Part of a small language model's weights: gated attention.
Each number is 128 + 32 x the weight over the matrix's rms, rounded and kept within 0 to 255. Layers, rows and columns count from 0. Numbers have three digits each.

# layer 5 MLP down (transposed), 448x192, rms 0.0728, rows 146-157, columns 0-191
168107108102163136131132064113059156142224132127224145136115129123141147139157107060157106078140128175118136131095127116157127194120150136142089093089127102162109159172104135157148114160152088149131158255097126151127126139111095164102126127147112162099113162108125128136113089139114163192143121149109149101120088101205150182153139106085096124158095133117154119091113154096103176118165165169146089180105110120152123109098098070124175158126178106101175120107148104134125176172099160143107169112098094100147170116113070109128116112145097121116097162162119154163069150125094091124
121156122180119115138115135089018142122174126161117149097148136079064149060167171104122151171093151165167122087083124126047092108093116128133126086146150120164156141107127138106080067113095135153115147130118150149141129123158104124142145121106121159123114103142035120165114142118145124131069113141117113069153128151150092097135096144165170082069115114168133170090122119116149154100085116106149162135132094104157093177051127121112127109141052115097145130161094157109093153120073148108137174129139127128151153140093138106118120114145102142120109149146119155141143096097150146191
160083116170100184164146113146075131138166097129114172066123136121133104139097112098126126146138142136163099086086100124156108160131068128110175089101118059212110088123091105164125134171109136177194172102102097151129137212148172112181107113152175082199120190088194103189177087129154112156087088132101132111097144177110146095105109149121107146122119236124057156092066117106117121190111159135114173120126111169131109135092085167110136127104083089170167137174149110110153139096179147149070111144085128180152143114141122071139189152100101171096176086144123044150095078102145211146
101118135098098120155049060128088198111158165130113155135192125150139124130074102116106104170120094091172144112094093142095042045093106125160096121135098161114092104185109151177136083095131150108162120145110154089178177103070101130088131075155107053145189134124172112151122110156176082207144124151087103197112124089141122160154154107109167110054096136162143139109170157089144140162141114107055117092172136075174090154163166131120126137164105096183096093112103141107120099145126128156078137109182094203106097096095130115077128148170104080109049171139008122137059125104111118099
104224126188094074144095131087138121140136147139105157136191195130125152161084110104134146158092123136127134162128121132142121113163124149214138161133154162118112162171098161173155124164199096119143131085138127159154164160094082101133148102104143142100125193097155164124148095180111140148139113121124112141164136215155141099111096094130066125181133101152101049091180142133118093139146057110178167138147167141173117082128114071056101101170153103127116157120156165161154163143084118060123089125090110104134172121149126126119086119120151103101128092140093138080092110149151164133
089164112161205154145125156132173136140123162158095064158199137143113096109102142149098149205120133134140141146092091101097087101115161178182135118158128122086132118030162232126191085076125135084187101100105149073166140120137090105137166147158138167154091189162123168217157130166129093104116087125144130215204111094116126113127156179150157160083099167103093102137143153151195139108146177149096123118127187134176073124152143126146112126115112103128150123196131123177146144083176074119120121087114127125172072143171143126145103145198092039136129141108101161121092107031104113101
176132143117045120151152090101189112151123126179175089146111139133146140146161115168141189133087138130221170140101145118112179104055197162124167127119136086159128063124201106137091075124141093180066113113151094124106092169129109101119136109124186079174141131148153162102136141125148152187156096155180165168148122097152154098208088121109088108185171112131089104123102255097105091154163159111100069143148121138142148147135129123147198133200135117117169210119093080075129098108073099189085164140104134117131154153129129137108150175190113154166095145138104126095157129126104108127
162133105195057134114173118091095074178173100126156124155102161113132150126119155097113088127103111107084075110135110152157113125172172102121067110156115151131107100131139145076078123138088119075081133255140131088157134137097153156163095155131168141108093109136110144147105151171119094152104081172058159112122107163126102123135069125170138111093087111059160105159141133108193119079131142105094096113131170165142117176065115093153103117119072169089087116114134120188174116171091124129068157120140110137111132132109102133124112101178165081163118096076163168167178130128139065132
117154099086217087158131076131114202127121118137129116134139113126152114085164171124126080155094130138083095106125086116160137079096169114108100112171148133112094131157123122131101141117126143134151178143114106120198150099149167147118139165141117062135132213112075106171133163152120166131090098128131067055148141092140076165124098105104114106105113130079120108141096146121120108106147091145145084122128126123050157153188184106133171110140142156065159096127136177107170090139120116094122160136140150102082198130142112168118133158156098111128133145169109113092090116101164114101
143119099105108129082114094114110186117136116111119134188137074134071154132085119169105055100065130116127123117141128129131155131166182141164086132149155120114147152130147135123154130126173151087111146255097129098065113159155119132109122136137146106098167160148147112158168106116146100164144112153121117159110192092151149054172142128154173091167102130147177048134094079096153104118115162089078111118151099117142131129125174124173139084138117128118099093081086117140140079098131075126155126164119120161124108104117111085137152092134161110123093135081117126149123158130157134105
101118138093137152168155134094150151106096139160140097088135106101152107134138153116136039072099100041140190151118128174073157084107189130133192166104178106125101145154088123133164152107152174137121121078079119116107151162088122099122164198178117110154108159191132148166169106180101088076115162096153119107125115095070109121109168120118091171107177122112096100167125119130179102124151089102147107113102067140140160103120157132145091157104119096129152142123134091186099097134087085126162165154164114095143098049149155097147145074106035114135145123143140119138119095103122085158
115128157087072108208128132163117101131096168129083112124093085056114112159109117158150119130109186136160126127130117128124180153107109124082099079146105127150144086113130056131165134116140126130100166137115136141095179116143118151157119187122145072195137134148093130164170134147178186139126156077142168107105145143120135108125130110143132118152158078161122181152104094125165143141140107146167105157087115125083090138103091135118113103138128167083150103198112127164190152154178190183076103097149138084144167071132192106116136143097096242135142152144139188062165112184147127130
# layer 5 MLP gate, 448x192, rms 0.0789, rows 147-157, columns 0-191
126142146151140072182167112102152150148076148115114163116113128164123134136118044150175138108112111100136111087119153109180093147164144190116177106107115156096122041127155084156133121066128159184139165120107107173172148142129118190129137136117110049099130146124157074040131112144122128103120152129142088136155082100070147157116116156113172148093095111093143159096096113145062103149122099108201110120123115106108158105099164119055119154131174163093100149078151109098143065129180131110095166140126141107146107130169090127011138159117097132154159129159085081136157096177158183106
121127169146100093103127096162152197143089140157066090149110106111154096135138151117158103085162142103067098097094147089131128161164086064161154149149144106065114147120112200194148061135161139192116202089116095123190081103147138145136197149105185098163138093081080116136106121120071214100053073090184150127072177134166170121115150160087134121125191129127135172142145169174160071200102141157124129131092112141159120138111154168159108026129118121144132127090047125094171099155148125120163131102081124135167074095163146132168125158110127217134133112117105199062102104145132116166
131070147142093114086166117113112103166077179077168137140098141080188160145162118200105188122148117121087119131138173157092098115134098050155097071147091110121104165080097083095117176134170144159119146120161101173166084133162088059096119191136152171135112134172131097158120128129115186054188037104117163132128149077101140114080105137168109141122126132133114172059063124163158139127099119134165139120107093176134137121127089110165152181111140139049175103193105168208106112071180144094151091151153161084136140155089144099183205159173121113112162097105161147106094098116116070124
122152136142104146113147109098119136087104139166170139110064112080192198113077169114206160130101170120113111119155153113109125127137089122171127146115141151087108104123145134081074090144151128169120066123088127133105069165152123116117152101068136071091126125179119196148095167141086133092126138100150127063081156147085127138128123132107162062134185156166152163103088112089104143165113109166065151101159105134097170110113104066124169133074167111179100140117144152117143128146149175148151078124149105140146095129115150068125138159107145149104161114178109103130146154160080128094
114099142125074115154145121114113124127122134108077136155109140140153104137128130129073091195160125079141131125098110116124092154154109180142054113085096145103111096046159146085138075104148143096137083110105191086141175152141077128120118133102166154197065096153139183132170101089083130125164106111106151206148171170099158091121115205116122103118135129151131158198175114138081074097093147154119139039132146176117122138163126161140107140123091151159136059135123059142084152047186201099216110125132079131064075137146154093099172141137105102131080102129148148174169055140130090116
111132171139104083176106140120124163158063113100122138129188141147126146109097185125119062146142125100143107109102117112145160175145145116139072136093156073073120109119081085091113124149153134092125084114102155173162115118093185115157177186074146119117150110144151148145109117118148172066149150190090159139121115188120131191104129160123088101109199135149129161175133108124151078108152139108128199081059196161111141118099085153092123103087111076112121117158181124133053100124129158147137113126156121140059162132103224113161117094069141082150153183064069099148137101077115093121
134131146124064108130136080164084150062120083114114094126080147115129135182107163097148148144133089153120122085161123086118097114108122147088070133077074133128119112099131164164141129149082112167158057117120149125204062121174107161100079153114123094090161089108150113112110115148112144112101124134096163133103112162209164133132095146174186079111132143108105154086118122119124093126142139104086103131111127055176123126083110134183159161192129141170130110128083175110135122116163184084180159152160188139114169107144176113140145137097099191164128122096114132094122148095116139134
159168150101106180099068120101159154129126133108160107142164131157136191173107118154128156173084151154126151125078163110121087167095134159144163129105114043078049124162110111114102139122124100150131121104128060119097016104138084198151131139135122139094096137067097117115116163138126195137140153124149075229146128118124140122141121139143156112107090098093147147202153115111155150086172177118110081179097093106110151119141080101113142139132214058145136144119073094147137069149118136179127151116193147166099108131128175128051152105167162221097109137104161146161097157138178115131
177139149115128146087155117123136160140104115076117140218129120150058092180099131114092127132108161108108116134131139124165132147115110167169154130112165128128117111108127150132173133101114144125119112139105052127103122123097132131110115125144160117123217149131111097122129128140150134131110126130101115185150168108152151093172117138134172042118090155127148106096133151107116097147109135080106110125161180113096113144120159148149131159130116102089094169128110167129101110112118079105135165129090185165128089094162096152156158133125116114178118124130099171099137122107145169123
123155109106102097073121096118179127119125116154115152148125119051168107143131085138088212123118129183156080107089103108132229132135138122162206063127149105105156146190113129106112112092141150138063137117143169136084137123129107168119154158096171119113192131125109104187126133142114125159076171128133100093112142103147095119168164154128160180092146095149103138184140174096086106157125169155128125111112078151080180076112128166119119157128147098115059139156158152130111074070118102112126153131093142073142127153124096130091089139147157168146158161137065133113135092158122107106
107139115136102133185159132102120150101105136166130103138080115170122122064114201125145154147126113112100159091106156066076132177103152163125128110160148154093132110093106151150122157121044158071118145124124172117104135157171185077162128108209124127104119102146105104121091193092144140148123116116130093113115183137131122108076120196156129113139147123086113112148161144119093097139112164130121089185126165152054136177102146051184112109117130106103131141098104139097095083100124121142135110198149089150138073130132103133157212105118096177114072120142065152125103122151139105146
# layer 5 MLP up, 448x192, rms 0.0722, rows 147-157, columns 0-191
146106094106137153109106114097176135163128161139162103157129149117147107130153129061147167124145122153076093184156182105120169125098117083109189116219107119133080128142107134094108068195098149130186187145169069211100132170099141097076128092118127078120125089088101152140071147143116174092112113131095102077103152143100156202201076090151124097164164135143132144108093118130116179122097137146066135162109099120124110136174114136128070163139173163157166151141136161143114145102140119114171089143098138098074141157114125099171131171113126120079115161141136139097142103114158072116
129071118151124136145124085116087135142124135145012165151068101118110090117028128131100094114135120117194210148142116142097079094070146143141155185129025175098178170070159139083138180117119122094104099125179203138102221141126092104092108158104127125205088180138053120127109175056123124101136111140153115130124124140145132120060130130086182150162094119154134141158159143057122124092184102156159135074125092094179155105155145131109131139084077126114152106126165129143150182086123132139130143123111129213133128132135148060110079110152108128094070127167127118101125162136082092162
117142100103128151128083088095120144110149161064085126123118085079138116164186118142106115110108144108052124182146154123157121192130124115173160142192122104145133083195183131230196123068077110100149130140119131125168129086126075138114125149101156166163134131130110152120172093108094086150128097109092124138141173163139110120119196120125146188143102150168120093084136143158106212170116103153117158147072054095092142057161147166112096107067095094187129140124168129128136105158190072092190134072076168120185061120090117148233137161151186159165135089136115152105095148126104169206
139130117167143080109032140115135161134133115131141094163119136135111111154137185125098156133097070156084072133151126131106161188074142183167092078143135085097161100101104163112121157160141134080134089134160107185127160109152095147093145144132057117092086166085134157131107088115120142101140092120165181164120106088078144097150093130211061139179098124158123150115127125106192149167098133182052090117114136145112147136159144146151132137135076120157094177157169121138136140162054102155136110156154160171174167145088132105129138166113140090128174135140166182122130136097166136145
100145080106131173201073176109145095136107100166150102172105060143127142186140162140106126143053145133077104219083157069170174104113139142149093111104114079084101109164099139079131142192102140141138081116160098124141073118177178097089152078151131084123130113105094099098133166145148202115134115105111129117127141113088119093164170091069174132108153133108155139133114158165108184180147145095160188179202100094083100082105110126125131146140089109121097158152152137126158130110132116102107181142112076130155106187152169170109078108123172181114139088104133088083169099071094134108
171169127134121135113143062147072134150159124117129109046153167109155164111189126172115162109128143118076126136143136125165197161107149163113097118124166115132093151188141087085120127099122135178121179132153108101124082144110161121180158104193120067112108150151105125131194132120119104121070144109159120074105165028131119095126111193151147145203105120113095097168121143158137120132127192150110123121114117118154153124127117150103139129092055143108119111160102128104145099162128145148106105133156103092126156192137101105084202102111119146092171078119130111154112155106120136105
159101156152116124134178121166173133101116137091155168154148114147153150110142095158140167133180145124132150158167153149079150103160123117141144078148183122122180177153086179118094158121112090172049092159167118094135145206138121138112126133200179151178143092150096098190077190161168115110083081152104144117130113073112117125169092141094167105109102162127110125131147127157093115147080159111108127090155132143139061146077161096106089152073156182128058201130111066147079116137105102178141115127159171134048137135145084145128119129064088064110099078108154144094122170162141129074
115063178172122140123137119163156091120132116111112112140239102173137164171174104086105134117142155130154100122115136146096137114168143114128125114145136127121106186141177165045131100157195138125147143131097183152128127100086157073145124139125143134166106123063153145095154158144136159124115150141146114088128128106148100090115129114149180125135160142158182094186165099190137092124102151108120116171118096141128084109141161155101166103100129124155141146030121107129053139152116103117135119134115230101125155145130105135081170089092160107111163133110148103120149086166208167165
087160169120121093156115152172136109130105136121140111169164102135128150101133145110148133162138152102105122108126144156113079132105085080152167120126075145106130153080107116083144095106118117110108167132162119141162139145175115117164147135135147074207092123122135128115073160164098135151080146155088097182115157122141176171139065093147123111118120136110109172126199135142135132132090196130112139068117145127107179097112104124142155180159187190139136178203104137141123078166147165067133159186106099158137142181161163110111114181175103114159199123156113134123111097187101109082
125129162132110133148132177137156137140182123106128137101108180115172121109133108139121097180091083124096152147085128199117106098109153110142121135125096158157172099070105191135104153161116131125112135146118186087129144161075121120110130132134118170136121144135110109183126158110040114131097112183152042140122094149165099158152096100170157107162120116191119137062116148051080056101186087082079087098151162087100110111187103082153129139105187160136160118196118109129129132121098127120099137112112132103151145141116108163101147123151155122073102094148167143204129071165200150166
115131105146125127118135124135108121125117133181105129175127090070069111088131094067213117079125125128146168119130195114130121140126095171167106148118048150158151121128077101130174095159104169114100095133139192127107169119148100149082109092090157093121106160191191088121168116163138174076126127116080192139131178118120102123103137194121140054087139150110151148133103062124138167138131147171125115130047155130100203084148116154107120109127157184143092124117103084100152145109132132148131132136145109132122156156132136092105106106078171136091117198101087111091178124165130109125